Each number is 128 + 24 x the weight over its row's rms, rounded and kept within 0 to 255. Layers, rows and columns count from 0. Numbers have three digits each. The size before them is the row's rms in percent of the matrix's.

# down: layer 5 MLP down (transposed), 192x64, rms 0.0524, rows 25-124, columns 0-63
# up: layer 5 MLP up, 192x64, rms 0.214, rows 26-125, columns 0-63
down25 104:136135118121116072127144155158146138104103119125105128168067099116156160132135112137139141120126119163141100153072116130152147116116139141116116164173151099118184122117102145077123120139152112
up26 096:121125145104110109134111140106143094127122127146113134153144094160135101146123098148098103076084139150099135146081086096137158118129152102158145137106144078176149123161125111142121157165137151
down26 115:111089127123139126126125126145127097148161138121146191136145107147111151116100126144100116145093148164151114126077105102138156126102124111070102109162114115123117119130110085120141117179102173
up27 091:131093111098110150131119120091168134157153130135104127131122172159156136163151141177105127100134174138166152148167156069139164147163128149143140145112119125142153132116104125129096149122094128
down27 100:169188104129148142127125125122128132147073157118128166122126155095103145155095171122129109114144175126156154127119197134125120106129122160100107142118101110147112151147129100137126148095113112
up28 106:132111121117118124166122160129151168097138153160153134157127100120132106157125107141126131124153118132106125193116099137107146135141157145152126165056130129133156088144145114172187128124135146
down28 100:143110124133172135122133123096111071115146087130156099173111104129136164122153109119127148131114105132186134078140153130110144159087118116092103132142107168118149154126126137088138157102144146
up29 109:117121119113116102108128153116119144134105100099180114170150099130153102118139109147164073145096152151161084155126112106142156180105113136097138171129137136155143157151124169101123128127124120
down29 102:140091131159160172164157160134093148105147150120119109176133165125148155149136124161150174105123158123109145139103143166178119106111135128118142122118079133121118114145156137136153167124103152
up30 095:125165110106093136097082107128138122148089149120163114097111110099093109117117122087160138163139125134144089123122125102098142128156117134101164171138123132085112122077147176142120147138155133
down30 092:118070129132148131106161154144112130101109168101095115124137095145140104156155124132113151149121115158109135126142132107145116044125141124158097106146124105181153145166164125116139130096127127
up31 097:112092122122177139116167108079146135131161120147114081131140159129116108150104152147151133140100119071078106098157125112102104147127133131154113122129112122108125152156114165171108144122096152
down31 108:103119112184122133113125149112113153093109152138129171117054142092139150108147145129111174177149111122120127132156105158102126106148141124126139117141103114092106120096164151125087123130153145
up32 099:132127125149150124123117120149110123119072113118118093129132124141134089131127136089090137111146121106131090117112098073111108081149133067144135147164120169170110124098145172130136138137129081
down32 117:118163164154129153134123158125157148105147092141125112171154128125118152085159112123100122116144114108130129077158148169187080104132141098083155133125138147147091145129131119105149113136118113
up33 095:098070136138117139129122081151135123127111110146089103121202163151098121113160135117157115160182158138097155126120130123137132106152140124142151146088109141131111131107134128153143107167123101
down33 103:152081134131095148109085130121169119158103109157151184124190147133119139107123115111104092150142143111139141107150085130162105119098107127119149105120091095141087125111102126141144112145136138
up34 112:151134079125115159089122119117167109127139091157128151093121144167136116160095145121156098155117121136126084129112123132075108109117104118130129142133129114201128101125114152155147092093107126
down34 109:126151105100121111109102113118116085135122150082151126128110143133139123082071108121136110134162128115159099110099167146098135105122116163128142081134142125168128104065154139139148138095105110
up35 090:134098118174117134073117100137169091152133134189117116132126195106129170125098123137123106170132119114138144147140147125141172118149110105138116138112150151116118106153121127165142139149143091
down35 093:126148148158100161114109136156170128115154148123158139177172140130134158107119123156121106162130188123107100167152127145114127140138148132115121087128131142106125086142140101147186110157131097
up36 098:104121119125118172119176142153163119151111136144125128127104167075127094098081089118141182111142138129089132138128133096113129120117121086131173159111129140123132140114124137159116089096099154
down36 102:099139170109120149113133134118117133147111124126109161129111115110132160132086101104147145161083155095092153130129093153183103127093152134112131154134107104104177104126138141139158069104125135
up37 096:149116146136128167078139146153151121140147117123144166142123151135111119128151125130164161118118077126128133105151146121140114130082148104137169152135133144158168133099085087110064168126116113
down37 084:162138124159072128170157158119120115134116140091094147174112075092128144104085156105104105137116156132156120118129132116112096113119126147120132175106098119137119135137127173089116150119132104
up38 107:118107132083108130094142122103110116103137162119129097203100136149137091086113151077136103109118128085096156116150144073117129151100102097120130125119135122148134102118122132119106117142139103
down38 097:134155110134165134103178124152122126105141161106135109159118111100126123141091130095105127140110114099122159136153147106125170174132083094138137086127101112125113071088146142128135104169136106
up39 096:121117139104148138093105142086119121109138140101150086142173116126136112179128085106133117104118131132141108126132135154153131156106112147180142182108155130112105135119148185161131171145143097
down39 099:128160177080135095105090125119150126108134145141192100123139135099105119106074103155133130133140150141155135122130119185158106129090152147131108131142120089130139151111108139149128136176128119
up40 095:119126134128107136126152114130098135163081127152135065173112127136109127087131113099166145109112110157173101136145121138067159164141151145105117130087109136156107143143131109142111170115124142
down40 086:158174106073128153168136096136120134086120171123105110093127133105164137116116163130137150127099137135142145133136094108136093081093130162114123139114125096130173090150133165116122117146110112
up41 104:138122110115148120150129154118135180161168133121148094192114144138127077128148094126163136133128140171115144117134150142112198112137118101122131140102131113144127123114115151117137130101179171
down41 090:096107143177116124127173140130142137141115115139098141114129123134104139096103097141143142145084134178113170164125177160189175112122130164122159107099143118152153113127124141126140117105110119
up42 111:132102114118119128109150152155139117095188175122112077095145165182091143118139120138134086115125128090123126105128146137160098136158145119172130116102116168095135157134123148126129113100120143
down42 109:139118094119130153134162142196100125132135159112119119138113132143155141124163148124127112119161153126114165110133099159113101126137125130153145130135093133145127166167211164118087130152116152
up43 088:129134143120130160097129113111162163144120117168128133161139154104176103166155112130098161151142105170132105129149110148154145166138110094149112159125078136119152105128134097154174135114145165
down43 118:132131158170179137110144127075184111160129122120148127150110133139139117162113152149117118138133113133126161051125079147156106127141135122128135106139104104085129092113134114140163141103122142
up44 109:101079138151086125130109133107082166124177130138101132120104152146157141166139147126117130114103152135152083110129118087113137118133077106147103161129083090130141134130132147114119145141082148
down44 110:123162122149103175139129125124129110108139155116131144115117083173173120138114082125130095116140127100126119101116147157137139120142072142106109136090128090155136155121130102204140133092124124
up45 102:162097132117136141100151185129144165136142124160132123133132119153165090168136104114141106101130131130154107157136153124161150121131142174138143112180108168161138084132092141127096087126124124
down45 096:126174144135158088119115109144092149110118165137077181133135136154147167105112120119097158081132135145107113150162135116147119108120094134127121110113125093193146098143121098153116135134139134
up46 097:102059135121111111144118120112132129142114086129138102097145144121140126111138145161097132106085087139114095107138159109085120124113132114118108104147144105105102142105127125127079164098182166
down46 102:140099141144092117161141151127129116134120112084089116186093102106129137065117160159143102102132186116091148120151113108099125121124107153096105119111113136119124116117111118105108123102088118
up47 087:149128073106142137125127133138126128106134102116118118103130153147187096157148131127159083158124081117143133118151111095092097116126132129140078145129132140113116157174143179127147142165096103
down47 097:156125128122098061155121140140089127136171114102111145140117152149155118125123119153128131150138138103137115122143111140128069120091139106097070156129091129111084149117069126123150111127106125
up48 094:138093138114129113141152118093131105147171132139103111145144145127138150097111119154160143125135154131133076168159171072156125145164110110134140125119140150105117117112077090155173126155100138
down48 094:145137126127141111104100173154126087094124124135141121155121111129108126093161081195131142153130110149135121154140145105121126185132115113122149103118138105105117095059137098161121136114146111
up49 102:101160158169138132078125072167116142110152115104132106140157155139139148156123142136160132127144152146074145158101099119114116148101090122142135132141142174093101136103117097107140103125103121
down49 104:149167119106133139143129124121145100153114093132098126106172121110140106124138122172083154097135134170162089142109129132141142118134124158123163169148104137157087159097131102168106080118154129
up50 119:110134127135168102140148189148155174094112135161126121087171127139111074138158159133109094144141129150151148140092157111168151130121120125124131108160107137122160109119137115102104154149103137
down50 107:129128149107110138153156096140137127116123115108144158134085145118143150108157121130142140151106148142154084121149164156161069176140132127119077121132167137150129118126167138115138179089115089
up51 092:132131098147116119118130182122154125154168108112147123097124116161133121161137153162144153137140118102132119171109089109173153145136112124150168127117138121141112173123102101160134174112083083
down51 099:105211140133134128116117110119120116163138131120141135102132120116123083124139142078138107134121157089140136123114078087125144122164127093126161116130103099143080144165125140123072123126145133
up52 109:099083161113154148145140106129103137149168128176147090149084123119157127109104153115128160124121104146154151141160129126106164154118145095113136102144148135134145131158101165175146143168104152
down52 098:167118087124128135119105167094087154110109114114120126127141112172128133095134065116187103113118150100125144119132103086111121140125096140127153148112170132089137126088131125097154144144151124
up53 114:141093142106137116112119098138109166099102130183128089105151076158109163122131174150141109110100114122126120159148155116157151119119146128119123141126161112144152132125140090128124202138106115
down53 109:131112172082133122137133099135095110106111097121123137061143107138146139112097074161133107136130133134147161116147161098123111108162099124114161116115123119160087083104132156128150163133147134
up54 094:143126132081122087120100126139155132138137126106128080096132153152081125121085127112149104148165114155121115167098113141075144134164100137175091143150167102129121126137157125149119112138161120
down54 094:140156117102116147147118149114100127175183142123165113157085132148103101126096125104137132121127137085109189079109142122140153119143151137131119161144124119109146130087144122143178107116100151
up55 089:146102109100146121082127132122084088090114130119097112119138145167130121124116162134145117131141137107141109102103187113088102144149133134078126144150121120095126112162146119165119138123131197
down55 088:114131143116114126100055166106084112121089154142110140154136123123161123155121130162127172139130144117179139139126089117108153137127168129076140096089128111100123137110112172115126128128144131
up56 118:114106100103119116115086126132113112122119103126119101151169147164115109151112120136099116154142089134109130157127165098115177128112119105105100158108178125130077110138081157136163126167104150
down56 115:146173130135135104134163118152110092191113124113151131128150143131124119108091117120102108174129099088110172110158110112174126100106122117127103126131121111127074139121134117124117113166075110
up57 099:146159123123156122145120128132128095165142114112151118137136109136145135162106090124193137119126149105145136143103124078118161207111076103100111118116144143138117131145152129111133175138146109
down57 093:160129144148157079133143130152111108126086089116098126125138117133147131122166090186090163133129118151139136118109109130091086082115145138104109130119121093144120140117157126112140168146116074
up58 093:114167141135136139122129164165090103110133138162145129127148130148106179112121135104161169103063137131138095149098105157119113160161134078155133148150131144118126109129120113090127157165140135
down58 090:104122083176111135127098106134207158104128106119165102101125106135130121129095126137132148123119126129151095081126113160133160115138128099144137105098132089153130152140092099152140116133153164
up59 095:086147126128122155143131110145115091089142172162139108096126132131133083135125139131121100102094116141100134163105123147133084151146132105126143103134126138134114114151129082108168177126066165
down59 104:128145140099150108180106161107176096178100105140147121101084152107102108110126134111114140148110158134151161103128181111153148090138111155137124104118155103095110149108149146134148138121112119
up60 110:073118105151109122114163169098109139117120116147139151106123119122114078126155117102183133113131163149128152153062102120101124129094119134150114116125119117143119083107146167125114165147115149
down60 098:134183130095143128095128123111136151125144154100141143131142132199127106095148115141132145144120107097134125099101088103167132148145112122177155123135121113143156132157140093120129132158098066
up61 102:119117091124121090141142096132144121113142138127149184108178136137089149090138129122120171121150124137107136142105140131094093150126041136156132137129169164147115152117132114115115135134160141
down61 102:109122097112177130168113082131120116123144137130104163128126101123100144147124084156118152094115149134177143152133086134169108090097103122138162116119149107093160097127147155097132157149120125
up62 098:100130163087133100119138173118137154123151140161133074124118077119158130156121151126157128091112152123107151136140102139093127087140123156158161113105129135159146167142150128126108190128121119
down62 092:172154122111071122125084116130116144140194153140145146116077153148134136104134139094156136147121115138137112155147120155139117144110157117069103181132099130113119158122115144100107134121129147
up63 097:122104135125112148103116111106081113141078136121142114120151144103191114167139137142106101134169107211127105128120103119137127135105128078134115144160121102129122150128162127113131129130160156
down63 095:118128140171090151121178139114120114139114130094160108079137137129108113139110149135130118095136143135134115127150086128156095111111152160063121093173123095144121110147153113149103147141080145
up64 088:084163107111133104120146090144107107156120088129133154155148120181127128148162152119119152099103127136148122184107104115102143100116094143094152141154148119125152135129094136149132164090167111
down64 108:138126126146140146145122150125143089155136099095143134154078127161130106100125121121085125103092150098109138124155103120150137093114174165130091124132136097135088106168134112149124096162180110
up65 090:138134105127132094118126172167124156114117120159106130143140116129141103125128106110131119132138141088112142110122147164117096150125115099098156186168159137188152168095109155129154129123122184
down65 105:153104127128118086129099107120106138110116124135117165122163104134190118131144115126078137132128131119174116151121091181135092114110148188107107162161156119124100132080111129113124143123124121
up66 103:176114118115128160137119137198092154161123146133152092123189143120139129141142127176153111118098135133130136136134118126113145116109140087134156120163110152101078121148115133149159129085144114
down66 098:118108108130133152154078154133136137140102153078095106147121094171145137104163087154120133126079150096153105114142114086103159137104155132126145137132117123140170118134113124096133183142139111
up67 105:151157110143128153131125118128105105110141076151124161146141152133126119175126142140180112079147113186123141105099090119150119114140097168137112130088127148128119166129098128088165149111141141
down67 100:122104102099132089094151185121101128112106098140096147131118117114112126125127086171169083117129127121150168082125117125125109131135133153122135104131082099149108133079151146120160163107128142
up68 108:146079147123144100102121159091143182155165126160136139111173145168164157121160101136113122094146098150142084142136125123126152107179128152145133126127107132166128101150098135141131128118113149
down68 126:142151138148148077085136161095118181130144119130075146119087122138140149117110113145110131108110135137121097149136084147146145174158117123103089116117147195128120112117107099136130107119118142
up69 107:111108121094133158161107176124115104121136095117119122119097116142141107155133133156194091118146111130146136128133106087149125142128120122144139134136130149191062144108128107106103130103169154
down69 101:135079139133103106074099118102155094125177110137090152087146154132145152148123085132166126137111124115135127128123116143146127153153096076131148124120147109129105140114157181117121133113163157
up70 094:129133098146136097134126106160177114132071160124147127120129156184153116155106126112123086152140126071104091120099130132134126156157118108160125132135140164107112107121158150124117136080154104
down70 106:115135140102143086136135114118119102117126132166135055123139099167101113126107128146133135143186131102123104113122170142163104106087158116157111135125171095123158107110131131169108123138161121
up71 096:116112154131159107090155132120123165151163159171154163136131090133102128094153148137149113078146126150141108169111122136109107126110130169100117136121139151167137154181097150104123122104119156
down71 096:161111147139163107156160159112110155102108150113108152156121119125120159137118113112101136115138126155093099142104144114130096181114182124098144090153146111134074150130111158103143122089109104
up72 101:101108161137166115154081097111124132104180091134165108117119143142140149147132123155146143077110160136150105187114147100125152100129097139133141075124156137145141106121108141114152118109110145
down72 103:106089132114122098144113119102136127139113112146154145110111115119093161118126183075161112132098130119155131133072116157086155146131154102110112145071110103121121119150101164112130126171123122
up73 102:127113140133137164128111079132098137134097097072132136111097146113102145157156133095147128135128145121134135177139103109131134148131168056111152131153166157123134145143147079111101152112127139
down73 085:130149144145166089102058181100141152149090121097123127138129119146126128090137108115169108142152184116141136145130112165154096098121121127117114130115123114109138150119177111119111107100109121
up74 097:128132103162103110123100103118101125106110109136131100152105138158141120100113179107144147150075139129110133084168103088153098170114130089147130155167108102124104158146098118157110126131141109
down74 097:127126121095144133153117143113134117087132136133141138126142134115149167110158087117161108132140136115121125142113141221156188146112111136150114143111107134149186098130137157125140078122130115
up75 100:129120139138156167137140091138125158137177066145117114089113119134097161115120145145183120138153148122119135097085125103144135137090125110143117102160102128114148127127126137115135162153193112
down75 100:112127181163138112149159116100137086145146142124118158117119113141106142108157162100094131122151166134117161138125103179192134102107157134166102089144114146114125160140120130140134116102107105
up76 088:126157148106165130128074155128137119111175135121121123126150117133132126118156185120124097092113138143127112121117118134075106142076168098161155144108160113123143124167132148126139106160181140
down76 091:124117147154117129117126082091112122081127116115174116110126137088113101112112092132102098142138116078123111141088137133151080134145101121147134107152114170167088147091140110135089142112123155
up77 104:136101137144142118127123170145113129148104101147164137117129111175169104095101130136126122134192123089126094159093156136094142131163145100153118109094143125135146178117104131156133146090106120
down77 101:176129086095144139096120133151128106153119098084145151106157135149116127144125096164117175130124135152155148122135151136106118085136131122110111123087097063105102106141140108114122169154121102
up78 107:131118184092125142102111095152148131128108118086145106126118122132137118164143145131132131083111117105123122145110122092173101184096165108159119147128111119152106143161127186132126100114169145
down78 095:126141095166100151142160148138132135094108131137118118128117098121138129091158121126149128139178100132110131113144112089094176104110080155116143155163118126118142129124132156162186086138085112
up79 092:159158121086117138089138123096140144140123090168111089168117119140136179147147137131150121154133103100126142126139137122078115107140101103133129158146133170155128147183154118091136156156145102
down79 100:096165090123109144143073137160141121138085130106166134145127079106139116148113139158152130180139143126177136125153130100114112140164121124156159113092158107114142149133150115105148112130145087
up80 096:103130099108119105111172140131173093107176127154168139133133122102157167140082101118151158125150081093113148124136098098134153178142110131162142135102116113139078129130120121128133149121128139
down80 088:138146072101153087167127128156142115109115108137103142098111146110124145126146096174141157107186147102157132113134113118093119130116148139139160106139131171122166105117120118080175113136145131
up81 113:146100126146103138149153126107110159106112141165120095173120168108147072108144142155168136124127083119127141144092088104167137141095129151100147127126150106083133135113128114128142170135159150
down81 104:153101121139103128163139119128125109136164152158107138104153099109147113076135089139101130104141122130176116136111091155070152111117107154102170132082128153138130115105126127082113121140153164
up82 098:119152133123109098082141170134110123167126199159154149123155133138106108143106106157146146124097128141115117100090111111093171185153115106114135122136146140095139172124130138112130129118150151
down82 104:127131100147107145124137166109125127164125142140076131091111109076142116078099133124126173154130151132081148113146100121175133160135111178119161090120107129121111131151142154095136138132110106
up83 102:105120127133088105127145116126105136160112128144132102125159138094173094187135142157074129123117125150154107159076106082173122139145150144120128138137082119125104124137106133139128167159149128
down83 096:122155117160133130099137160162113121113142105108116156216109100124166121124176124115126150114102158143121072138154138121101106146131148108132097140156108105124125143134151138120098105113097097
up84 083:106138071106152085127136145158139107161171117131172118099165119146122119117156116167168093088115120131116122158145120126152103142151120144126105116096073154131139104082108125128141143147136138
down84 093:153132136183115152136173098125133109135146093105118074122147157132130118123125125152097110098167133148123150135108063153119146087110114109116126103112163117139152132120140149162147131179100113
up85 090:143140135165158122123085131138140100142123151110115157138148156112150129129135152163166141120144131110094143133145179116130139171086109127160120181151132126097132111157096108168160175119152159
down85 088:103123133112126176135145125098146106116145116171137095112154132133103128094103117109127143133148144136188131149145135148123129102138133152111175103081110152139098187144072146122090104133144142
up86 091:113160127127138113076079159161110151115148122166121151158152104125117101125106124120174123088127163130091093116139139115118158100114100135077091154121172121107117115101132129125102144153132150
down86 091:136084137129096110136138108140131110128079118174118129110121140109134128096130113132106146127135089125097100088176121090105127128084168123119146090140103108136110110085128079117156163132091107
up87 075:154138119098128116113152134125137104097102110141082121112109144110147115098119186124159114134120160154101118115140134100151147101132135076105123135139123174148117125131072083160094096164134153
down87 070:113137118094130137152130108112126135152089141161119150110138097131169093092115105147127113125166090131094121137182116145161153161145135161116132132126137088155165177083159100105126118110120136
up88 096:088077148124124100144108156156087121108078096141127121139122115138132109134175130113115141154175072109102089137119121127115134104107104133107149129109153127133135146120140069120111133083106146
down88 100:120123123150127129163106141156119152138107127145125156140133118110130083128127100117108134150122121113099102155130069129169132147158158163173093087164118098127123087097125141095125103067125119
up89 102:115100149080132109189161121142147105136117104134157090142143137111121140127118124079123148154182158105126114142137145147134144151101107111115144136135144115178177156127125132180118145110155150
down89 095:112136112078091136128104124124134133112135135107136107095124111118120102129090159179177139112124112113186119120143146080140124111149118100118117132102121131102128146147163132090190116106172143
up90 092:119139133101154153088150112141139148117106126095149142115119093137129097156147120111116102175155101116123091133141146060113157117115162120156129133156136155153132147121062125119174150148104137
down90 099:127137131105162117148116180132100122159105130161131099135075112156105194134132128114110112091128101153110153097170151110117099089111131176117114106145108099141150122119117104155131144104143123
up91 103:120118117107137107124103087148102115130138132165122097173112151184160130141124119086163102157113136144119069141148151137117125145134169122161125087173145117143127147161136102106158126152101136
down91 104:135150151151089192152110123121130145125153128145145130139127046119151145155118114120101116143150150100145145121108101165137110123173145108117114125134072105134165146150141141153150137148106149
up92 079:150146119144149083142120156132109102147162124139107149122149161145163107126138108098156107125128106124135113126188089082148095128135148140142119166165099181135158126126088133126116087146103113
down92 086:105152143133113150140113140139141149093110165098139157108149155099130141136079119145148092146147127146130125126076155144148167183144106150153140115110128099127094093174152097114114108120142086
up93 090:143113087122115103101133123172123156113116182144138122167097111169142134145133125105141110106176114069143169125124142117133159127129075135147120156110129122145110130092135102103160131109169122
down93 081:165120117111082112103095107106133120162154132139154116141115124177128129113141148075126113147116129151117093125148125149126134128165108102133067150125106100082158111090130092138157144127091101
up94 089:108175088126161122125127114132131163123123113144113117106106117172153113140095132105146102119120127117116165123114095105066114109149066145148161140158185143131126157126145107138122097158110137
down94 088:142172124130129097146138166145146114146106144123113195126123114113179120141070133154137123147095146145121122120129112112126163139079101142109138120121109120113093153092125149180099128173129122
up95 105:144141104149158168120161151146127112119108142123149110085130127144118107147185141112143089131124160184122097128102142148102139108139096088145119182108087071117128143144123131126150126131155123
down95 102:157120115147130121139141162112156135114096119112082089127138150115121124152149153131112152187176134154125106106114150111144137175097139111147127086142100157135122156127088111143188104145150119
up96 093:155117126114107136146110127096126133141113140150178114141089109129137101137154128169151102132118115102078094144123157091161150110127145145149146127162125101162132196101073114117136126108133157
down96 092:108106136140129144127106128145173120118110119096142152119189137163080133145170108132113138119195132158154125091136111100135116122120147133121155156118126099133143108179104109159119123136179113
up97 101:109128130146135124114147107131086102144161106155122153127143160130152147123105140152141087139130176099125075170121163105130099130165133147168113094151138167119150149180145137109132163146108144
down97 099:137122173144144121149106080096089154149091129107150158128114126109132126127122106131102137122125168107136136128123106101122119127141164151145119118145142194116047095120149140142127170115141102
up98 099:148111105139115106122142139131140121137129121145129101108128124122123128139093111148131091120111114165129153150074131167127172145182110100139150190132199093112096122130125090108133149149151120
down98 103:130092137148120112139101152129128108122148119115115077107119104113125134130089105150083078130113076161180126167117119138144133135151118114100111139127152064104115142080135153143157146132125134
up99 100:142112151130127123111120123124139115131112128144138138108178110160104118113143158157127119156132173122114113132086103139049106182136116111150147110172101105100160154114101118164089134107126124
down99 102:109104111167147081161130128142124130158154128120093156119128128096123123146132093148138152112142123100155124144113166138115078156141149146107110156077155136146086190089154126141132110142113148
up100 097:119106104092122096094153166090164115099154097143135122154139131110134116130120116144090096089107135146139110149080116090104126157116107105153131112105129153171133080131141102140131079148147114
down100 113:098136131151134121117142163101145121128149140123182170142149127143129138136078126172104086148116137138111150105108112077165143110069161138117077135119114119129144109122157107125142135163095136
up101 089:125095134106140125097126176095143108121167098153092138137137144131137106142159093155122113158119141163128150140142083135107130100119110112114106133125167147168153132158077119183102133084133121
down101 117:131130115132121106117143129103153134138128131086100122111143138100140107164123112167121148152130200150120206086133123164102146099089127141141111115097144111148161130131125152114139082145113115
up102 099:091110141130140205115110122143110115136159129165186121084107136148127124119098107149135119105103117104152109149124189112129175154154132142106155118116135120088134107148130124098125142154121130
down102 101:177144147145159151081101091115160133140112122149151105122069137138098134133160146082134124158142154089135156141109148117132094155120123119169125087095110125097129125106104097127105111115138143
up103 091:112125155134176164111112187092131116144136144137132160140151124128119124157078148128174141119129123083096088148078129144116100091137121081148103107143135123132156136140108115114109162151136122
down103 095:134138105118101103154131099109117145132177118119165097145093150116112072120134146131140114099116111138111114090110128139139114119097140147120165163113088114084099095139109142124121095131192160
up104 112:085131154105144163084151138151118161118144127080142159104175119138118130134107125092160113115107087115103125156121168111121121204126126142110149113113145160130138153127089104139149138129116121
down104 115:190095132139096115103112176114134102100131127141104136099131109048147135109123112121130113097149162143139105135137153105149114143136101113124076132111125126161097132131150123155102106156159136
up105 093:122127115110098081072110172154075089124113114137178132134129134120144128135113127133124114141094091118116092160110129136154132124119115110123107116167170147123090133127120113152128174163114167
down105 082:101173137117098160160136119179133114143147124115086118093100141142082146129141136132099168133146153146153148118191140108119110153134141162126099131105149099161124107113143154167125113151113154
up106 102:130082095137105151114102121162122132144154175146178111093150093156162112109099098125153089132142126139135165158105118097156120106165131150128164149161139093139130101095136111113136112117118120
down106 107:168098139114133100139117084099149120126154140122108128125084185133191144124121104121126066133129134156144121125160092133152175117148127130134124086129154151095143131105141131142114119112132170
up107 084:112097135133175114158102123119124145144150141136086077155098123114127126123107163165157139107160135114105111128119092101139135149129113127128145132079160106141121175140151159179135160088104108
down107 083:131141120164147094118154115108111126168131108153116113113126125164137144127124089100123111116147128095161143124119153160134129084099119097113125103150137112093073123162125094052161114130150111
up108 099:115120100135172170154148088090098145120132151162120110085128085133105139130133107112183145121151142155134148123139108120166152123114154098163131150131139152158118122121143122124156196149142130
down108 096:127127170158166153154106188162082153148122167163082124144111122099141131121134141121160139134078121129157123105125106139111119148108127131112128120092101126180138136103160128107125101136140157
up109 117:126137126113131112125096113128140156100125112155105124134151068107125115119124139127118096113124143182134125189115188089116123122132124134134128103155153150102156132152157122158146081152160178
down109 118:150107097110158116122211133133122160107107117126108108131131156126141160144134158117102144114155136117125171122147098145101140101128131107161105147134144114106132091130103119144127134129041126
up110 100:135117136168106095113146087098122107107118147158137121118156124126192134158135135133129112086145153187105144100135158138160110134115127110100110141145128164137173125138063104126144126111143115
down110 094:125131117149149129175125145119104145141149129124067140122118073127079158110126170105125119144108136094086082151142072147105163097120137122151142118126112131121108137108128168112117147146104156
up111 090:093127126132112107133165109135159132142107143133125149100160160146121088142168156144173123071132121167139117162152141108125174115115149118119108134102159142110144182129134155159129108135176107
down111 116:112142107141132145103122146154141107155168141110083149103166159175125133146142145144125119084080129145129155143150112121136152130109112128157115101102065099153150098171140150138121148133168119
up112 091:152126151082106117111126121127152132087172137149117082097111157135155117114097107175097153123125100133095154120156104107125116138161127136090177159114166146116153152125105137140123098099154133
down112 085:132144080115178099117154170101115111155138170091161103137098085134104173099168136123114141128143155107100106108140150122115159127120121138125152123154132150142129122116119148162100123106074128
up113 107:101106105134138160149115151120132110136159079092152146141167132127195091166122141153131131108141105137103075168106153113122128110109110151152106109101141150123147148127111148124155107162160138
down113 105:121100150190126146142123124142063169166130123138150129127104120110117126156151123105095121141137092155140131080139135128134160170124097099097128145151099152120105118131144091113132172123140088
up114 098:144147094127109147173162149143136129128102126157177069159115117149174104108138155141168162104167130141110117119132134110091129102109126136147179142155107133139105133089096122139132127148102121
down114 092:120121142126171160123099082127103163146117111130150110123127129124183154126127168167133102160108147081091110157118145158137130159121171148095149136182093120099140139148111141123115108144130123
up115 112:124113136140142155160175119096126152127096144144149109129165096104167069147118106132182120136115123174093163105103101148111130124137110112130151157147141101144106138145102125161092120101138105
down115 113:149122121142146181157135173161118100124158101090120110151115126117125103112111162147112103141129107112143119098137132128074140069152149134124105110111138171103083108132105116110115129141147076
up116 084:126135122140154145094111156131153164104147156103162135178152169129158128123103102143103112099069129125152112135138132081152118138097153101128133173126155117086158144146134107113087142114113136
down116 095:135162151116119135112121146125099106137110085141089106103125107105125106158107168135118131121157132158136137095129192138137127101176076157126121114113124153173110149141163148147132140096169103
up117 088:153098155166146147123161152091108141149139101128183117100158130109117140143118106130131074096125149145165121117084089114150134142144117129118139133155148192142107125135159102121128106096156141
down117 092:143156095152161140122115125110130071141114114114156157131160092086121127114121127129174119135109105142132120143141090099129156143127113147096116118174135096099148087137153095109142077101123084
up118 105:136125129113116143102153103108161153087146097164120114143087120119115131134152123115149090128078153134118108139105133095166128102088112121102153117167177135156132148115132115109162159067139138
down118 121:151203105136132107112100115126155150151146136149152146122112101129136137127152151101137101137169161068170122125128091135151132113114117133108124101124150082118094107141136113102143073141142121
up119 095:088122150148093138128148134105139119113138123165142119111083147120131114154148117129176120115155137125144128158105157141136164135104138119151171094105084131130110085139171159133151188118127081
down119 091:138134140116147177140130119158117175136140106118101131113116069102146133129122184120117132099139125103079170151153114141125139143096139119111125147123107106183123162142167121122163111153089111
up120 107:106093096097180132167101120141077129136126118115140140126083114160120136113138136092113134107135142160111132145118080109125123141129133108129138133120124097158132124123130155199098113147120192
down120 097:155166128148149125127168127150124124153163134087133134141084119099130123114150119170094157147118146121066166113110142119113103096139150153116090102120117167131168155105120159144147164117120103
up121 105:126085144110102130140159091112102137107077130143148097117109140112105113179119153127152152113124102119134098127086074098124117161117182127134127104161121136125135135099144113123087111092162141
down121 101:177162156145126120092094110121149085144115120129129150074125096146115074140167137135177122139126134120124102165094129144132139120154142116160104151110153144146105128061133134115123139142135117
up122 103:120138132159149113114162134096113134155169122135128101136158131134144125155142136125166133141140097095134135155120124146158095152160112138155109139106087144136138159135107208175166118093128161
down122 097:142129160128147111119093142118101150117120172097143116100145127153115098133025121129115140106083096106130098102110167136116111112154141148100130107143139111140115155140143107158103136126114124
up123 095:159132084107153147143106123167124135123166110139143118145106158093174103157140134123147141113130104115118094132069143100141136139113130153123126100153134185129159119119129143077161116153148172
down123 092:112127140119090093073134145134113127159122106085128078161150106166096114151122099084130145086135087123146158159130141150151115173122081145134099129122112139124103122150119103133121143136100124
up124 101:074151084120146095097143172168136106125127135149115089148177091164135099132150172112157134156109111169133142107123128179118135134108119117119157161114113138121130150132096154129152124135121122
down124 103:158151121112169158137121116075150155126093106118125079097097134150108141125180115142137147128104100115130136126115137097104157143102169101117115116141120102126143102132094126153151155136195131
up125 102:123144133152118128135124112146107173133137096096131183099117105127114137192131148108128089081131123132102131152153139120147117095138101086136135107180124151162146151147145143096096157105121101